{"num_hidden_layers": 16, "hidden_size": 128, "num_attention_heads": 4, "num_key_value_heads": 1, "head_dim": 32, "intermediate_size": 512, "vocab_size": 1208, "hidden_act": "swiglu", "norm": "rmsnorm", "norm_place": "pre", "norm_eps": 1e-05, "positions": "rope", "rope_theta": 10000.0, "rope_fraction": 1.0, "qk_norm": false, "attn_scale": 0.177, "bias": "none", "tie_word_embeddings": false, "parallel_block": false, "extras": ["capped logits"], "init": "normal", "init_std_qkv": 0.0345, "init_std_o": 0.0, "init_std_up": 0.0345, "init_std_down": 0.0, "optimizer": "soap_variant", "learning_rate": 0.00842, "beta1": 0.95, "beta2": 0.99, "weight_decay": 0.053, "lr_head": 0.0103, "max_grad_norm": 2.0, "warmup_steps": 200, "schedule": "wsd", "decay_fraction": 1.0, "decay_shape": "square", "final_lr_fraction": 0.02, "batch_tokens": 65536, "max_seq_len": 512, "doc_mask": false, "train_tokens": 300300000, "max_steps": 4583, "dataset": "wikipedia_en"}
Each number is 128 + 24 x the weight over its row's rms, rounded and kept within 0 to 255. Layers, rows and columns count from 0. Numbers have three digits each. The size before them is the row's rms in percent of the matrix's.

# down: layer 3 MLP down (transposed), 512x128, rms 0.218, rows 3-16, columns 0-63
# gate: layer 3 MLP gate, 512x128, rms 0.257, rows 4-16, columns 0-63
# up: layer 3 MLP up, 512x128, rms 0.24, rows 4-16, columns 0-63
down3 104:110168114152119146147142107120118134144170095205096111132143118087135149130147139118132089122132105136142199139120145172118144084105136082170096082123168137130104132083146149121122111139108109
gate4 089:122111094080139158147131132128119146160124147110079102102099101193105161109125137123130127109122132091090142084106124147146157120150094168161097100160125150134139128119128153141147102109110162
up4 090:107175151126112105115127128110115097093116116104158090140174142106144114151148127140127155137110095127120122194139138083140096133090119107129149122104120094130120129113114145136124128137126089
down4 095:168126183150102144154168124167130122119097136117134119131118101100170098157123176100126139095113160130120140086126207144099110131113139141112109130160120136141145122109148135142161145136165135
gate5 096:122132158102177145162122133107149110107118127131102092147139159123113136098159104125118126146088136144074142138126077144119158138147099140163167146143115134100142130134084127152154086113168179
up5 099:139143119093098164136110113101127151121142130136079094130132130122158176089148119102137132147135154108114147138180105155120130108120114160139164109105152135114145140167108106140141100125112136
down5 098:083132098105113128139127128098083152125163091139101159143132167142116096104127112142086115145117160174109080111158162119139140107104145124100134117105114160141140120112102135123129090157090142
gate6 096:141107120132149107142135128102159114119098131134126143120110105154113171115119156124157135124133160165088148137133120122134130091148125071137122154093131096115111191130170152155130126143130148
up6 105:118159107150121127128157140183147101099138116082168144105113137136163180138107153122178138114132114108121148130103172164111124157124132087119128155146083091101155110125137170162135113148128148
down6 099:148149148150119102161120096117126107118136146116134115130102178156144197069128147171134130148102145118072122113104109097148127083143106108108137119075108122133087132170137117112134104154105137
gate7 104:095144140097158143147152114160160122168092129102122155091108182119100156070160145122145140121122114141130087134089107113127100133156116113109082126142111092112082133136077117159122112133167136
up7 107:154133134127123093132160121140124117173114130078132123109123139135068137119145134115140118126144124115090120131179121142108152177175137127099132138095115140136126159121093120135087079123138124
down7 105:108158158100135152121145096165137132151151173117160105113126107106123170113150136145131143171134133137114093139115107131116156165118129152115086134136168131102067131201094123148135092139132100
gate8 089:125130076142168113157111177132132131154189127153129124092124119164136110138093157126143135094133133144148136179170109115128147142128109169139140116143149140114141115149132143124136105093145125
up8 091:136126144163119142138112146143095129132122127120145129140130141123149144180127118150150157137166130107078112128104116101175133153156151157125113124120096150096120093139114146152122122114135134
down8 103:101116125100168150127145141160101104148120159086121091119163133094147159157140121109103129156134145148113129142099099131196117144105077118162109111139102143162123158150115113128147139113135127
gate9 089:192103125109134109162081132097149143161073139089165098155148100115144111140149099125123172135095104186126125118126132160142116113104117151101145149142120146137109141105109121137137160125150143
up9 090:146147115103149139159102114094123128135113136104132151153187125130153132136122122115136179146073146165161115113117164163165133148123150116137125100168127098150130159118125130152126151144159147
down9 097:123087142151145094123112110133067208111095108096125115114096103142154134111146123127130128132116099109101141152141134114158118146118101143118142150083151145113153100125141104114161125130071148
gate10 085:132131104098143131101152182116103085121131088145060084122143170154141169116087124156103159104072102127153122161133150121144112128127139132153135128119104114104158106142122143114115126160135176
up10 089:125081118122130160143143123162145160123156149126111120104104135148081132136116159129143148094136159184131125101121069103220157166150134121117125159117120184143148136138109115142111140089137134
down10 093:098112096105078152129159087162130138122150116139158135114120093137108134195119121113118117129091133098110131119128146145103124120125168157105145133131133126171113144113122159118175126159145120
gate11 119:128134117123111084119131086125069153112148111107138120136083118113133097133124160184127054122134158115123160109125122144164177121160146117124145143124160102152154173136137134120124118104127150
up11 116:165130106119103119096155116167088147147116179160143154101121150108155111123114168103153091076093101134110188094167163133078143168125137111153151121160127120117127129103079155131130125128137152
down11 105:158096118133125126115110099126140147174102135144088137160164166105135159127102165151169126146115170109111091132151171126122174112126153126113170141148143132122143151109165135115118139120112173
gate12 101:189133163090112136090129124132119174183139133112103143093135096159154087151142135111136130163085094169127116125140099093140148127104101114154142148128144185082137180137139116120140095186086135
up12 095:111129117134118139147139134057181104107135117131128134082107135143096143131074175089128180136136136145124133118135102150153104187148144136147137172161112181154080178161114114091143121079123108
down12 101:114143127152163145146143141114146126092112129134158106184055126165135107162141117140159114094152117103122080122143099135111192116132131132144135137146143101127110139148101152093096135071147154
gate13 101:145155116142113123127141133113184079112154153113150113133128124122086124172169150126116168188119156178105152153122142138138150155137136130115130124133094117150115106145118120121089126109166109
up13 096:148128114123113080154118127147047131101126172107127131123122149155204117141138124127112145141141169126102107110147144105108133126131141115131087134118112104157173129149081155155128110133154156
down13 098:102137140140136128174121142133084131159108119134111079109105155153132158139093113113120059140137124126146162150111158137141126114104149113122168149161102161128103119123154108131174111149080123
gate14 106:133116141093104147154128147141111152107045190178100123098118108144141131101095092110091124157137140146127138121119130107131152112132112125106099120128121118166147127163166116197143135141136173
up14 107:125125109141084191112152098139134129117125160123103096139164142151119132132116130177099142130136099177143120144122139092101097130150121125155097114110143143103064139144138079135125158105111130
down14 105:107157118141137093157128163158121105106142093164155130137152155074151111106106139144129125127090065153128089101111107100117154149134120137105129157136144133117131132106148108141162193101139111
gate15 090:124112121145118120065141159147118143134184162104129091159109097097140159119165118121122135119109141138105112144159132114146095158168104053123158150125119126136120106095077165093118170101099123
up15 094:157146179141119140132092100132106132145065112099103121120121178134137106142134174101129142149148177121164136166148148132137161100103144128157083101109125115126103114147136149138100130120116145
down15 100:115117145122152143118101095147137138140119122054149132088162150118160152128122169130175133148141155153095146099137076121151167105126149168127156163110126125139155123105136124134136139125134130
gate16 113:157141131130114170153100123089079085115149145100146101157136160109115135121136113131175155119132180116107064125134132136089109124140150077108139105140151128108126117148142139147166132137123099
up16 099:138169102116160164135144126106137156142118094137150124147137075106110150086098109097134130144115115069152139136143191157149106114123124096140144124098122119153103123134136117134146140081142107
down16 105:115160148141102129149130114146118153138098134128115149087149116089126120160084151107117119127091112110128165122149124130133089102117140132156131172140114066112099153122154123099126120093152163